config.yaml
n_layer: 12
d_mlp: 384
norm: "layernorm"
attn_scale: 0.177
init: "uniform"
init_std_qkv: 0.0629
init_std_down: 0.0128
lr: 0.00213
beta2: 0.95
lr_head: 0.00773
decay_shape: "linear"
steps: 4992
dataset: "wikipedia_en"
Each number is 200 + 40 x the weight over its row's rms, rounded and kept within 0 to 999. Layers, rows and columns count from 0. The size before them is the row's rms in percent of the matrix's.

# layer 8 attention query, 96x96, rms 0.103, rows 0-40, columns 0-47
079,194,220,186,220,213,142,210,278,197,213,142,174,220,168,237,171,231,114,251,216,170,283,178,206,122,140,230,166,125,157,189,226,175,173,263,222,187,211,176,168,161,235,246,161,163,138,220,208
095,219,217,124,219,179,239,253,164,220,216,171,197,186,162,199,208,186,235,198,250,295,227,149,243,186,240,221,228,98,219,199,253,308,240,218,201,199,298,211,229,163,165,270,160,211,235,183,236
086,182,182,248,244,217,238,167,92,178,146,123,181,114,277,156,189,229,190,201,232,207,223,250,257,173,208,203,240,271,167,261,213,129,150,215,146,141,124,178,217,256,171,212,180,182,145,258,223
088,211,229,174,239,208,162,97,225,160,191,211,146,288,261,280,234,257,125,202,224,133,180,190,167,172,189,195,176,201,186,207,177,207,151,218,233,230,201,201,196,164,235,178,227,181,233,250,202
081,161,192,302,204,162,207,207,183,210,219,118,237,141,197,167,129,236,229,221,215,253,199,227,224,213,257,199,252,284,201,254,289,149,202,201,195,146,152,113,180,282,141,198,163,156,187,255,177
067,153,189,148,188,227,179,146,166,204,176,255,125,176,240,265,290,235,153,201,203,145,168,209,218,143,189,166,137,165,182,208,232,252,209,232,247,221,208,241,185,171,241,176,286,158,243,247,191
099,191,183,314,189,255,207,192,124,207,165,160,269,164,211,178,147,238,225,201,206,163,170,253,203,260,206,195,229,323,149,234,210,119,210,221,182,155,143,161,254,239,194,148,180,189,193,220,188
075,144,179,166,211,213,150,147,177,169,225,244,186,212,223,210,195,238,191,148,204,188,191,214,212,186,141,203,135,237,140,182,149,257,195,194,237,242,116,247,240,249,235,174,306,162,213,234,257
073,208,250,224,188,229,277,239,190,233,164,187,246,168,247,240,175,254,198,193,249,247,214,148,195,245,256,206,226,264,212,205,219,169,272,238,199,201,260,174,200,209,146,230,133,208,173,198,207
118,213,228,273,165,229,218,196,153,208,156,129,250,199,216,187,131,231,230,208,198,192,192,209,173,214,259,190,239,284,180,190,202,138,227,216,205,137,168,141,212,268,204,159,130,160,195,249,165
073,184,179,186,213,226,198,179,251,160,230,218,197,190,184,166,175,183,265,238,204,152,272,192,149,208,191,232,170,197,241,149,168,191,168,190,180,192,185,145,118,207,288,161,180,225,199,181,134
076,136,263,259,219,279,216,164,191,163,224,212,194,107,226,150,174,202,249,269,213,166,192,234,221,205,179,226,246,161,195,285,152,148,151,236,268,180,175,155,216,241,230,179,212,197,141,244,221
079,251,162,268,188,204,192,191,106,277,240,229,149,230,178,188,163,205,193,147,167,164,185,193,223,202,174,198,216,241,120,127,191,263,209,164,201,181,85,225,241,247,194,186,161,179,141,256,246
083,213,219,229,201,194,176,169,181,162,182,142,196,83,194,250,221,144,223,271,263,167,264,280,252,173,255,241,175,174,197,180,146,253,127,271,189,256,202,186,190,176,236,213,224,145,197,167,157
079,223,210,167,200,168,184,242,213,211,226,290,157,275,160,257,173,221,248,201,175,156,140,166,225,147,155,152,227,270,182,183,241,128,237,198,197,172,235,210,229,206,211,154,208,303,218,203,195
089,225,282,197,228,234,152,236,163,263,226,169,207,191,180,184,249,171,193,193,213,214,191,137,267,248,235,220,191,164,224,245,175,224,214,217,231,180,126,217,187,153,171,166,162,243,176,157,139
081,171,223,209,162,216,204,169,192,233,132,235,199,117,217,199,184,159,144,300,240,241,172,191,201,196,171,164,151,208,210,176,135,254,190,195,208,235,166,220,166,200,182,230,247,212,209,266,222
079,196,140,193,214,162,205,254,213,167,200,234,179,199,117,205,192,191,135,208,204,223,174,208,200,170,152,177,175,207,235,177,250,195,185,198,220,247,283,191,197,239,201,290,189,145,172,103,209
079,205,239,215,241,245,194,194,230,174,192,276,192,193,218,219,206,162,107,187,227,218,189,154,145,213,152,134,180,270,208,202,211,204,139,212,264,166,202,210,143,280,180,198,298,245,216,198,175
081,239,146,209,187,128,188,184,222,184,188,178,263,178,139,217,209,218,139,195,164,217,229,196,163,168,192,180,87,205,208,197,294,175,243,248,150,162,208,167,209,237,254,220,199,107,151,226,195
088,245,211,176,243,163,165,201,162,153,200,115,257,240,203,195,206,238,194,232,139,191,174,210,209,194,259,212,197,135,198,194,196,206,232,165,289,240,168,193,191,162,140,206,144,213,170,194,146
074,283,235,210,138,270,208,216,153,230,220,209,142,197,164,157,186,196,229,280,194,141,158,165,212,202,193,158,198,173,243,185,205,241,227,280,155,240,164,150,203,251,184,241,212,177,226,156,152
076,202,197,259,241,160,177,222,196,267,216,155,157,219,159,236,184,185,203,161,135,144,168,286,207,189,264,188,242,248,175,173,225,213,162,267,220,204,141,237,172,168,214,174,187,219,259,149,176
087,265,205,192,164,204,175,211,221,248,190,144,258,276,158,210,232,212,167,203,146,180,122,165,150,177,206,192,219,236,215,125,207,203,242,250,259,200,220,201,206,195,136,170,244,229,174,159,121
077,151,144,156,238,212,234,212,229,268,148,275,233,221,193,242,225,232,155,224,199,233,203,154,160,142,178,182,163,194,216,185,159,164,203,164,154,219,156,222,127,238,169,230,229,242,152,161,165
082,171,178,197,262,250,235,149,231,250,158,134,212,247,254,235,188,178,185,281,178,236,234,241,276,129,263,250,185,123,207,226,101,240,195,149,207,281,229,187,230,195,202,251,178,160,188,157,202
086,180,156,181,218,253,197,189,230,200,165,103,231,132,279,233,153,202,179,179,242,288,227,240,249,206,188,190,203,131,262,175,132,185,173,212,309,272,252,164,208,172,217,215,188,160,205,161,200
073,195,195,285,212,107,212,187,185,263,131,215,320,187,177,237,246,208,179,217,142,179,152,222,172,91,245,201,153,226,207,122,174,170,150,202,211,201,186,167,192,212,198,148,259,194,188,215,197
084,176,153,250,151,208,167,212,188,206,137,211,253,272,150,151,192,220,193,158,139,154,151,246,142,160,215,173,185,248,162,156,222,189,194,251,270,243,165,170,241,238,158,205,167,181,165,252,213
079,267,219,242,201,169,175,292,174,209,191,159,219,203,222,167,212,193,217,180,191,165,155,198,210,179,196,93,215,182,174,240,155,167,302,139,253,248,216,181,191,163,200,201,212,242,232,248,115
079,183,193,152,157,192,236,227,263,231,269,231,138,163,203,261,183,145,258,206,152,229,263,161,190,217,218,213,189,190,156,215,242,203,195,187,210,143,258,167,171,196,226,201,184,230,106,205,198
078,210,258,197,165,210,188,169,150,232,201,161,264,185,216,181,261,246,269,230,154,175,164,232,237,158,231,163,208,258,181,226,297,228,174,154,196,147,207,199,161,126,131,152,167,229,276,183,188
073,215,139,131,166,183,276,178,172,137,221,232,224,164,196,211,208,194,193,239,277,139,154,230,215,225,196,117,203,252,227,176,203,165,159,184,172,197,161,197,124,217,166,170,226,184,191,190,305
099,210,199,203,244,277,191,139,220,247,242,272,166,204,288,196,228,206,172,172,184,164,178,159,163,185,149,167,188,202,178,240,136,132,139,167,244,196,162,218,256,231,222,166,285,262,203,264,179
080,218,183,228,247,124,223,186,201,196,209,225,208,174,178,211,204,176,272,182,231,234,237,203,159,185,230,173,215,287,203,136,180,232,205,186,172,228,169,195,134,185,175,217,229,63,187,291,199
083,182,190,169,230,262,168,157,200,250,200,213,169,215,253,255,277,182,166,252,141,121,176,177,176,197,131,157,169,243,143,190,160,147,138,163,207,191,184,238,268,196,228,125,262,210,191,243,157
065,252,185,151,206,197,180,170,127,234,240,262,180,170,305,261,233,218,180,243,134,220,233,178,241,198,170,212,160,218,239,196,162,248,209,215,88,181,149,183,192,200,145,147,223,147,257,243,189
096,204,81,211,251,218,193,187,218,209,237,196,128,195,231,202,282,217,144,236,146,177,232,158,226,144,165,222,147,194,150,262,216,226,200,203,81,245,178,189,188,176,208,193,204,164,173,166,213
087,187,246,271,141,192,196,203,198,212,180,153,225,172,161,161,120,180,221,236,267,223,239,337,201,217,189,176,265,152,210,181,191,184,205,185,244,167,214,226,207,182,224,195,171,177,187,197,211
087,119,218,179,218,115,218,258,272,167,147,199,240,215,159,99,114,181,222,180,245,174,204,240,170,283,249,210,256,122,214,218,159,124,181,186,273,137,189,184,216,231,201,196,170,253,211,218,182
072,165,124,187,174,254,214,221,169,159,113,258,175,207,237,167,249,241,114,154,226,184,140,190,159,214,174,179,172,181,196,256,222,242,248,187,218,249,242,277,159,198,242,189,222,174,230,234,199
# layer 8 attention key, 96x96, rms 0.102, rows 0-39, columns 0-47
105,182,186,204,247,210,218,211,194,185,180,185,244,236,224,165,154,160,253,207,240,258,162,143,131,285,201,210,268,219,162,290,171,166,187,113,242,199,190,186,199,194,176,162,310,222,191,174,185
073,159,215,174,240,266,243,162,268,222,251,176,243,200,219,207,234,170,172,220,150,176,115,103,125,154,136,231,185,214,166,196,177,220,185,174,174,245,141,206,186,215,271,199,198,212,121,189,160
091,220,218,208,195,200,143,187,194,274,146,254,202,206,194,192,189,157,185,250,272,241,242,176,173,229,269,117,193,180,267,216,146,126,226,208,270,198,267,162,199,194,213,194,214,192,258,199,228
073,160,210,189,159,222,147,156,146,164,196,140,183,213,132,161,195,196,280,260,145,251,186,249,171,170,258,190,276,200,201,201,187,107,134,137,174,200,155,215,225,206,174,174,208,294,205,236,238
072,215,184,195,217,173,208,200,234,299,179,226,267,166,196,259,206,172,233,209,299,210,206,200,214,283,298,161,245,240,242,239,131,154,222,189,195,205,128,182,225,169,159,215,250,167,212,192,192
094,155,195,218,238,200,261,190,232,139,259,115,175,196,189,220,218,235,235,181,117,183,169,194,181,118,157,275,182,195,139,169,249,219,207,168,200,242,198,196,163,232,207,178,144,208,173,194,201
072,235,123,130,166,255,244,238,203,197,143,221,223,186,183,132,150,193,192,173,221,97,205,241,197,265,244,143,235,206,199,239,158,175,211,228,205,169,178,253,223,234,233,216,207,248,227,194,191
106,183,145,146,196,209,197,184,222,126,224,161,133,162,184,149,180,230,206,155,117,165,209,267,165,148,140,237,185,166,166,186,257,240,145,143,195,186,239,253,178,212,176,207,157,231,270,229,184
115,186,193,228,211,205,166,187,195,286,174,214,267,203,196,217,183,166,174,260,268,210,188,184,206,250,241,161,227,253,241,285,154,142,202,261,195,192,177,113,205,215,219,225,194,182,154,178,202
087,221,153,274,171,235,237,233,240,249,185,219,276,168,186,245,164,193,198,223,265,214,212,189,231,276,211,103,216,305,201,174,202,168,231,160,227,168,212,132,237,266,171,205,233,224,170,171,234
091,195,149,284,218,193,203,277,243,240,194,275,95,212,193,223,185,174,157,237,239,193,190,226,238,306,235,201,252,234,232,231,130,195,250,156,181,189,207,222,214,220,206,205,180,171,207,209,163
074,237,171,184,229,218,243,163,232,169,199,226,139,179,262,150,94,173,182,135,273,195,215,216,150,215,242,153,193,236,138,177,175,209,260,109,254,263,226,226,158,291,148,139,257,198,166,249,199
085,147,99,144,213,219,243,224,226,171,140,219,261,168,151,189,148,158,239,175,228,148,182,224,239,190,235,174,178,207,213,189,221,140,182,183,178,189,239,192,211,199,219,119,275,289,257,226,225
084,197,293,185,207,311,203,191,186,267,213,177,195,227,251,218,218,161,146,249,155,273,222,208,164,152,210,249,189,173,157,181,170,222,213,159,224,244,292,237,205,170,174,163,240,129,189,233,275
077,203,205,226,249,212,247,232,214,171,248,218,207,126,178,127,144,183,252,173,157,174,246,199,218,238,148,174,206,167,193,169,170,240,218,177,104,125,136,259,207,233,188,172,208,272,169,180,212
089,161,203,188,222,196,197,165,178,158,212,193,211,176,231,215,167,124,156,250,209,237,252,193,263,205,223,187,185,174,163,203,209,244,147,215,199,238,183,144,173,245,189,259,262,248,144,170,236
082,137,182,97,214,317,221,207,166,148,181,248,210,222,199,241,127,225,206,232,197,195,196,213,235,298,182,183,171,137,242,168,225,155,248,184,255,216,222,224,130,269,172,268,190,183,221,152,193
086,185,151,265,209,140,197,254,187,167,214,201,174,241,171,191,250,232,232,137,203,156,146,203,254,225,184,182,201,233,193,117,227,224,158,158,106,161,168,295,234,273,241,244,207,246,121,218,206
092,190,54,154,150,195,249,207,258,133,222,254,184,199,177,167,193,262,223,169,186,159,175,215,211,230,133,151,201,204,177,101,201,188,231,162,165,196,247,296,248,227,230,194,199,249,149,238,209
086,195,168,203,221,181,212,296,182,301,180,173,198,231,183,260,242,203,122,153,214,157,167,224,198,260,199,264,223,160,146,207,192,168,233,163,228,216,219,292,245,245,174,197,165,201,119,209,202
094,239,299,195,260,237,176,185,103,154,210,136,189,236,253,281,256,221,178,302,155,139,167,214,218,180,248,225,182,182,170,234,199,193,185,318,240,198,176,140,138,177,179,230,207,167,227,123,150
072,158,96,282,198,172,246,242,184,144,189,224,165,169,217,266,179,241,194,110,191,226,129,240,228,247,175,156,149,201,223,175,185,251,251,230,175,259,164,284,220,189,196,159,231,193,219,240,267
078,271,204,129,217,171,273,207,211,229,268,154,286,194,162,216,199,226,255,181,112,264,177,126,202,210,253,140,219,178,260,225,172,187,240,161,194,194,247,188,176,222,173,204,207,216,244,193,206
092,179,199,180,257,190,198,181,122,155,196,188,217,249,249,223,311,167,192,224,171,252,208,156,253,185,188,197,158,139,229,201,120,291,186,261,193,175,222,218,187,131,242,241,214,239,230,167,134
079,191,161,194,151,208,213,181,204,149,201,255,228,193,210,162,172,259,165,171,212,127,181,174,204,262,182,154,174,203,230,203,258,194,215,138,192,159,191,172,161,253,196,120,221,279,171,224,209
091,221,241,274,268,223,185,178,188,185,167,200,196,235,248,242,179,157,179,221,232,207,244,150,187,153,269,216,207,217,194,284,161,144,180,189,225,213,236,187,185,149,183,228,201,178,169,135,193
087,136,276,244,251,187,200,181,217,210,240,160,183,291,249,243,186,219,113,247,237,249,251,205,191,133,219,217,217,219,157,250,177,181,178,167,212,229,199,189,262,189,232,308,244,99,207,145,164
082,178,132,138,214,185,144,211,91,204,229,187,213,194,253,164,229,226,196,159,99,57,236,220,154,220,217,253,244,212,223,256,247,199,306,232,202,148,246,234,156,176,144,222,239,204,189,183,150
091,175,214,184,279,226,211,227,110,164,170,192,231,273,220,206,304,198,222,230,106,167,163,152,186,149,182,222,171,212,224,288,173,209,202,192,140,218,179,185,221,196,182,230,175,172,226,204,187
088,250,181,253,249,154,171,212,207,95,211,179,197,173,199,235,221,188,191,182,204,117,194,218,166,166,138,270,101,152,210,271,151,174,273,201,249,253,175,173,129,129,186,205,254,106,240,151,89
081,177,189,245,159,225,208,192,280,260,207,219,161,161,183,240,192,98,228,200,220,218,226,132,141,256,223,162,224,201,155,222,172,224,225,165,165,180,160,240,135,201,251,194,205,224,187,243,334
083,232,262,169,175,167,210,166,129,194,246,176,218,206,184,238,205,185,233,267,162,264,228,129,162,137,229,250,183,207,207,229,235,238,266,301,189,191,225,155,98,147,234,257,180,197,216,141,228
090,162,226,177,232,209,273,213,281,217,224,208,193,264,249,226,189,192,228,136,162,227,205,179,121,113,196,181,174,214,233,246,142,240,191,145,253,273,234,204,163,255,150,125,170,194,243,198,206
064,125,252,196,201,233,175,221,218,241,227,147,224,174,193,281,141,164,232,324,239,174,265,214,192,256,224,236,272,160,149,223,145,205,271,199,190,196,164,244,193,129,160,262,215,122,208,213,230
084,180,240,240,215,195,185,200,185,231,239,186,131,161,166,198,164,218,199,204,218,186,255,235,235,272,206,189,235,139,190,216,239,170,248,250,230,107,179,168,174,182,190,230,200,172,128,155,224
082,271,221,216,193,212,214,215,186,160,219,200,177,113,145,242,153,192,179,211,154,150,224,209,217,276,175,246,205,180,112,195,254,225,183,256,140,186,243,199,199,193,177,208,163,136,203,177,211
088,169,173,258,231,209,162,174,217,203,189,189,200,191,179,241,196,201,241,136,178,165,166,242,185,232,181,260,205,252,124,222,229,185,196,150,216,169,209,278,182,215,235,187,274,164,246,216,182
077,178,162,182,252,186,169,166,262,229,161,226,223,224,198,163,219,203,214,131,140,211,192,158,153,174,118,185,133,263,223,153,205,252,139,206,211,224,186,230,194,184,292,144,224,137,260,234,156
099,237,240,253,168,279,263,213,177,215,167,156,249,200,259,277,201,200,128,234,329,217,188,157,194,221,263,166,270,178,203,226,191,185,200,201,202,207,260,208,254,119,177,257,240,203,186,206,237
068,206,183,177,201,189,269,203,219,170,253,211,138,120,183,154,196,231,75,198,216,183,224,218,199,234,179,158,218,162,247,185,221,269,141,212,213,257,199,239,226,186,189,123,198,182,187,114,209
# layer 8 attention value, 96x96, rms 0.0924, rows 0-31, columns 0-47
096,240,177,178,193,206,161,226,182,246,180,143,213,143,179,194,235,238,204,229,156,237,231,231,215,214,245,159,229,188,182,136,204,201,298,246,181,212,240,262,202,150,246,225,156,191,120,173,282
085,212,221,177,272,164,225,227,234,213,237,129,195,181,104,269,257,227,173,228,208,143,146,138,198,240,216,209,195,165,177,122,203,244,208,227,170,206,163,120,235,141,228,182,149,128,201,208,239
092,189,235,263,211,214,152,221,191,161,239,169,190,105,269,132,153,144,224,130,250,250,253,235,223,168,167,210,247,167,150,251,310,223,186,162,162,227,273,193,169,263,190,235,167,178,225,253,185
098,205,208,162,198,211,246,208,165,192,206,237,175,156,143,154,189,199,103,210,203,248,248,157,198,164,244,191,194,200,273,168,262,159,270,288,266,171,216,190,256,199,125,276,239,233,218,156,257
100,232,232,196,237,152,191,188,199,149,183,178,118,171,233,173,189,250,217,234,221,180,181,156,104,129,220,170,139,217,175,172,240,190,223,264,184,190,155,195,107,217,211,235,173,150,272,223,195
096,235,172,187,178,217,116,206,205,226,186,203,180,170,130,157,205,134,241,170,176,156,229,226,231,233,191,171,135,200,228,258,232,189,118,240,167,168,220,225,154,235,246,290,239,150,162,216,175
094,164,163,229,226,244,227,186,213,213,154,300,180,183,157,214,259,184,238,161,203,200,231,238,255,187,219,203,171,159,208,204,178,172,198,188,269,141,253,197,250,138,212,236,237,239,178,175,194
102,219,189,146,167,218,257,213,210,213,193,226,131,208,144,203,163,149,221,183,216,195,280,211,212,208,160,180,141,176,200,209,199,161,173,210,163,204,176,232,128,280,194,303,230,147,149,282,164
089,220,235,272,175,202,230,209,135,208,216,164,150,289,190,218,192,264,202,220,185,211,176,206,130,133,156,161,217,249,147,231,156,207,243,219,222,212,204,245,190,261,182,181,191,184,121,166,140
091,170,192,218,185,146,293,154,313,211,244,192,225,161,138,206,179,155,221,140,189,218,218,186,256,198,234,237,215,163,256,168,227,232,258,188,141,200,177,155,187,151,177,175,168,200,245,208,217
086,182,204,203,196,197,250,150,153,219,257,185,196,228,237,218,165,200,208,166,191,232,207,196,173,189,132,200,250,242,192,207,251,199,211,181,179,236,210,188,148,222,246,123,190,295,247,133,205
101,260,227,231,176,199,177,201,201,215,259,138,190,129,188,249,183,195,120,247,189,206,125,140,239,235,186,175,205,186,240,195,257,185,134,221,205,188,240,240,188,196,222,189,217,210,234,252,186
094,239,182,205,144,194,129,251,220,207,194,196,227,205,109,259,203,160,206,189,193,205,185,171,238,185,177,154,186,224,97,186,190,165,275,200,140,246,181,247,273,155,256,198,175,243,126,220,168
109,156,150,212,194,204,297,196,202,164,235,201,170,236,150,227,170,129,180,142,212,208,293,235,310,237,197,190,145,200,210,258,220,186,250,220,164,173,226,193,231,167,130,315,217,193,133,246,216
099,163,193,252,232,199,105,171,225,192,219,178,152,245,252,246,193,214,200,245,222,180,141,179,141,181,138,227,208,197,137,173,152,165,151,134,219,229,210,216,151,223,246,100,187,178,183,231,190
094,239,183,168,199,172,168,198,179,194,248,201,202,176,249,187,155,284,163,230,233,229,230,225,239,214,239,163,216,180,204,209,257,231,188,240,128,148,168,221,171,212,167,208,189,226,230,316,184
103,253,168,192,237,153,168,222,181,185,215,162,188,189,278,186,187,299,209,290,216,193,165,191,83,228,207,204,187,161,159,183,214,209,257,171,182,184,180,200,209,205,160,114,197,230,160,137,194
099,184,229,274,261,255,232,203,172,232,151,160,135,194,337,132,167,186,166,193,212,233,186,152,158,213,178,189,220,238,169,218,234,225,115,235,252,183,160,181,120,210,197,130,189,194,233,160,185
099,204,214,279,161,212,193,220,135,227,226,118,171,285,276,233,161,170,221,150,171,150,230,245,157,198,169,207,186,224,125,194,202,252,197,157,239,268,167,216,177,232,153,228,195,174,257,224,160
098,271,209,154,173,189,211,220,248,223,215,199,200,279,144,136,253,216,250,192,183,205,259,151,223,169,201,167,213,187,271,167,211,193,180,168,247,237,233,210,182,197,215,272,210,263,160,157,218
105,216,186,239,268,187,206,226,175,211,243,183,225,157,107,211,157,256,119,200,236,213,168,255,187,182,230,201,220,214,216,210,256,224,246,256,144,183,237,201,174,204,203,191,219,126,191,194,178
090,113,173,153,151,273,118,157,212,191,196,221,193,123,201,175,176,197,262,227,169,176,217,231,236,242,184,214,229,136,173,241,226,133,162,182,212,201,304,208,190,181,220,202,206,283,206,223,195
100,235,199,224,186,226,217,230,139,240,212,127,147,115,297,148,194,242,171,176,175,195,207,211,190,232,226,170,183,179,190,201,232,193,163,236,234,137,197,240,234,255,160,226,236,228,162,238,236
089,233,213,185,183,198,109,206,181,229,272,209,191,220,239,170,188,229,204,227,146,125,145,211,134,226,166,146,160,190,204,163,154,218,179,146,217,241,222,210,235,286,304,176,192,176,186,247,243
101,157,203,190,259,209,304,255,164,203,243,133,163,220,129,211,239,206,134,221,235,215,194,242,249,135,196,247,187,196,193,176,207,210,237,214,184,179,97,166,170,196,149,223,152,198,233,173,204
088,145,211,195,271,261,262,186,209,141,164,243,207,126,186,232,208,150,170,180,249,219,223,235,186,143,204,223,202,214,239,200,179,160,127,184,221,174,280,185,228,207,198,186,234,200,240,240,187
093,214,219,226,171,237,189,256,250,216,119,221,210,185,212,134,213,176,156,148,190,239,163,137,152,196,212,200,269,233,214,199,202,202,196,292,301,195,214,216,179,179,194,279,222,166,224,221,139
083,232,207,170,210,175,265,138,192,249,170,172,278,192,148,156,215,137,145,189,236,228,235,230,162,197,203,217,250,215,184,186,125,211,157,241,197,237,236,174,218,140,194,220,190,190,304,165,228
091,200,177,215,199,230,197,187,199,120,206,257,178,269,166,254,217,184,251,227,220,205,252,158,151,207,160,212,180,212,229,186,159,204,184,130,222,184,212,195,188,227,196,184,207,232,195,114,206
095,200,168,211,224,183,181,122,225,200,208,149,199,161,252,282,186,152,185,226,159,179,126,201,201,250,179,154,203,243,186,161,159,145,164,184,128,173,201,260,253,201,294,152,260,190,202,166,260
089,219,236,188,186,217,205,237,193,179,241,128,197,163,226,223,212,146,183,205,135,174,240,127,174,271,209,216,147,170,206,239,246,294,172,241,201,147,104,176,173,185,247,255,132,181,138,154,201
089,187,175,226,219,191,197,204,141,220,138,156,207,126,227,160,175,160,145,166,229,254,160,173,170,217,177,168,243,260,280,198,149,254,134,218,192,197,191,222,249,167,222,202,252,200,197,253,256
# layer 8 attention output (transposed), 96x96, rms 0.0876, rows 0-31, columns 0-47
101,200,180,212,150,309,176,210,213,170,139,186,213,253,185,264,159,205,229,207,215,162,145,209,204,218,218,206,196,145,158,207,141,172,208,261,197,262,190,152,223,246,163,174,162,195,159,216,179
084,154,223,190,182,186,223,200,210,99,188,190,156,177,219,169,279,199,149,290,202,214,187,173,235,223,226,252,107,198,161,193,188,163,255,181,211,283,222,164,142,221,183,198,211,228,228,206,224
093,203,185,214,250,173,189,261,197,292,234,180,190,205,165,189,35,230,179,154,166,219,201,197,255,171,201,200,205,148,191,176,199,251,173,198,177,184,206,195,204,274,209,198,253,190,164,198,210
099,180,164,158,218,188,224,201,184,235,180,139,260,162,183,150,257,221,205,220,158,245,145,199,179,261,261,169,270,166,212,205,191,149,219,276,274,202,219,255,239,219,134,225,147,258,174,217,234
115,248,140,122,201,108,182,165,187,171,292,204,154,201,188,177,203,212,142,185,144,237,288,225,188,193,130,310,193,206,159,143,213,251,150,197,228,237,185,143,202,286,168,175,201,195,239,183,227
093,273,194,200,158,193,216,204,226,234,201,237,178,220,162,183,131,163,195,136,253,215,211,188,215,206,187,251,258,202,148,214,241,266,196,132,175,200,121,122,172,253,247,176,177,149,93,270,208
117,228,219,178,186,296,192,216,220,159,136,188,247,207,157,231,217,137,161,220,153,172,206,179,162,274,191,185,196,144,211,221,222,241,272,241,201,209,245,213,214,126,119,227,202,238,135,211,214
105,254,182,180,163,217,227,180,246,257,221,199,205,189,139,167,148,165,147,118,165,209,237,181,214,269,126,295,231,196,179,204,273,263,179,202,199,243,162,152,202,321,212,198,194,187,103,270,232
100,226,191,147,153,160,199,197,201,242,217,218,185,250,213,235,227,251,188,134,160,199,216,198,138,178,264,172,205,173,196,179,249,173,184,228,188,102,245,220,224,199,255,202,172,217,201,189,176
090,187,198,204,221,269,228,203,190,239,165,139,224,98,214,96,200,145,210,276,177,230,238,180,231,235,183,203,152,157,192,191,155,217,211,199,243,277,180,203,151,204,116,169,218,210,181,218,233
081,210,279,233,216,233,158,173,233,264,227,214,234,122,282,210,186,194,163,205,117,244,228,220,217,143,235,124,187,195,250,223,156,193,125,213,168,168,192,216,203,174,212,207,222,222,231,173,225
101,222,239,221,201,116,216,208,157,242,190,217,153,191,218,110,177,218,243,200,213,156,187,178,237,193,253,174,205,218,234,206,225,254,184,184,183,178,180,181,202,327,235,192,217,192,178,242,234
099,218,228,310,149,248,152,234,164,235,191,197,202,195,174,231,262,216,209,193,266,186,163,180,200,216,205,130,191,126,180,245,175,125,205,186,173,141,186,184,255,97,281,222,182,168,139,231,179
103,232,212,258,216,208,216,209,209,242,183,178,241,153,178,191,168,218,202,176,196,216,175,203,189,276,243,229,270,91,129,246,305,158,195,192,181,188,227,186,160,110,204,235,153,127,118,194,232
101,206,173,227,212,225,175,212,192,200,207,271,160,236,191,178,155,227,156,176,233,187,243,166,198,182,157,201,158,230,179,252,209,208,183,196,152,173,203,158,226,202,280,173,214,215,198,167,199
099,250,184,177,222,102,235,232,181,180,218,200,187,218,234,135,108,223,202,186,188,166,190,231,230,182,199,300,219,239,229,124,206,258,183,172,219,238,183,151,155,322,206,204,227,132,203,200,200
099,183,193,168,212,251,221,224,187,100,224,182,135,248,213,177,223,229,181,204,206,177,230,184,193,227,136,263,276,248,161,122,148,180,207,228,226,293,218,208,200,177,241,181,172,179,193,190,159
100,190,212,158,203,88,177,184,228,207,269,158,199,207,206,256,136,257,165,178,128,170,223,222,150,186,182,119,243,276,177,120,202,233,216,205,216,187,238,209,193,213,230,153,168,242,196,200,214
107,223,214,236,179,122,192,223,257,286,244,183,187,240,129,220,179,207,244,181,182,202,195,213,139,174,154,136,230,254,247,171,211,173,178,158,223,191,231,221,205,230,229,195,220,179,203,217,159
100,212,153,197,184,287,188,115,255,272,165,205,266,223,193,202,214,90,100,190,178,191,263,220,190,259,138,184,240,168,213,232,194,239,230,218,281,267,142,191,203,210,202,175,187,206,169,201,185
109,206,186,166,217,160,252,288,193,128,225,233,218,166,240,192,157,278,169,201,232,222,185,217,170,170,257,235,253,178,160,209,266,191,171,221,120,128,282,268,186,244,198,192,223,254,210,176,246
095,259,155,264,234,255,198,183,187,208,126,182,216,170,141,216,169,148,166,162,182,230,210,176,275,201,199,150,210,168,208,240,122,223,157,242,225,283,159,165,229,205,165,241,164,197,89,235,178
111,199,217,166,186,204,264,235,201,231,183,173,197,247,172,230,121,261,239,163,133,173,178,171,164,226,235,199,236,236,210,120,208,250,270,220,204,201,240,199,269,352,197,188,195,162,180,263,225
090,260,154,147,172,232,225,212,236,211,213,258,134,258,167,204,184,178,222,141,223,157,229,163,229,164,119,257,176,270,182,201,244,218,205,194,183,175,137,176,228,293,275,171,240,198,149,228,186
097,96,204,180,171,173,248,199,204,200,199,214,261,145,233,173,209,251,138,250,248,249,223,205,187,247,218,247,216,151,195,213,172,144,152,184,228,224,266,201,184,185,222,236,143,252,187,153,232
087,136,229,166,227,181,210,181,166,171,191,219,199,164,267,200,151,199,179,195,235,245,192,233,209,167,234,247,175,216,258,263,251,178,241,236,167,172,197,214,170,175,158,196,179,203,211,164,234
097,230,191,145,222,91,176,202,209,211,238,187,220,246,173,212,182,180,217,196,179,155,147,238,183,163,218,85,197,218,254,152,162,227,254,234,189,178,163,280,201,241,140,217,237,250,206,195,170
084,171,251,185,166,177,195,136,213,212,248,157,236,190,212,211,273,198,245,193,231,238,205,235,266,183,207,132,228,220,260,225,154,139,214,187,225,184,207,247,145,151,167,234,177,236,235,170,258
096,220,240,242,246,241,151,143,185,148,223,266,140,160,216,218,263,196,201,117,190,186,230,206,178,225,189,220,287,215,145,230,298,209,217,212,165,110,203,208,122,95,251,201,202,200,193,166,236
098,254,224,271,172,228,187,172,183,186,176,198,204,208,241,239,237,272,209,219,237,215,168,186,191,219,230,160,173,252,219,280,253,165,227,213,132,101,209,151,237,126,275,197,191,196,222,222,242
093,208,233,212,184,173,237,206,194,170,216,211,178,159,191,204,181,231,163,237,220,213,186,170,214,204,202,204,205,190,162,137,166,248,179,145,197,278,157,195,159,289,231,154,187,189,127,241,215
087,165,220,225,190,152,210,180,231,224,200,171,223,209,232,226,180,259,268,213,224,197,171,245,208,183,229,137,207,268,235,280,209,133,266,206,154,86,240,255,242,187,200,241,224,181,233,186,224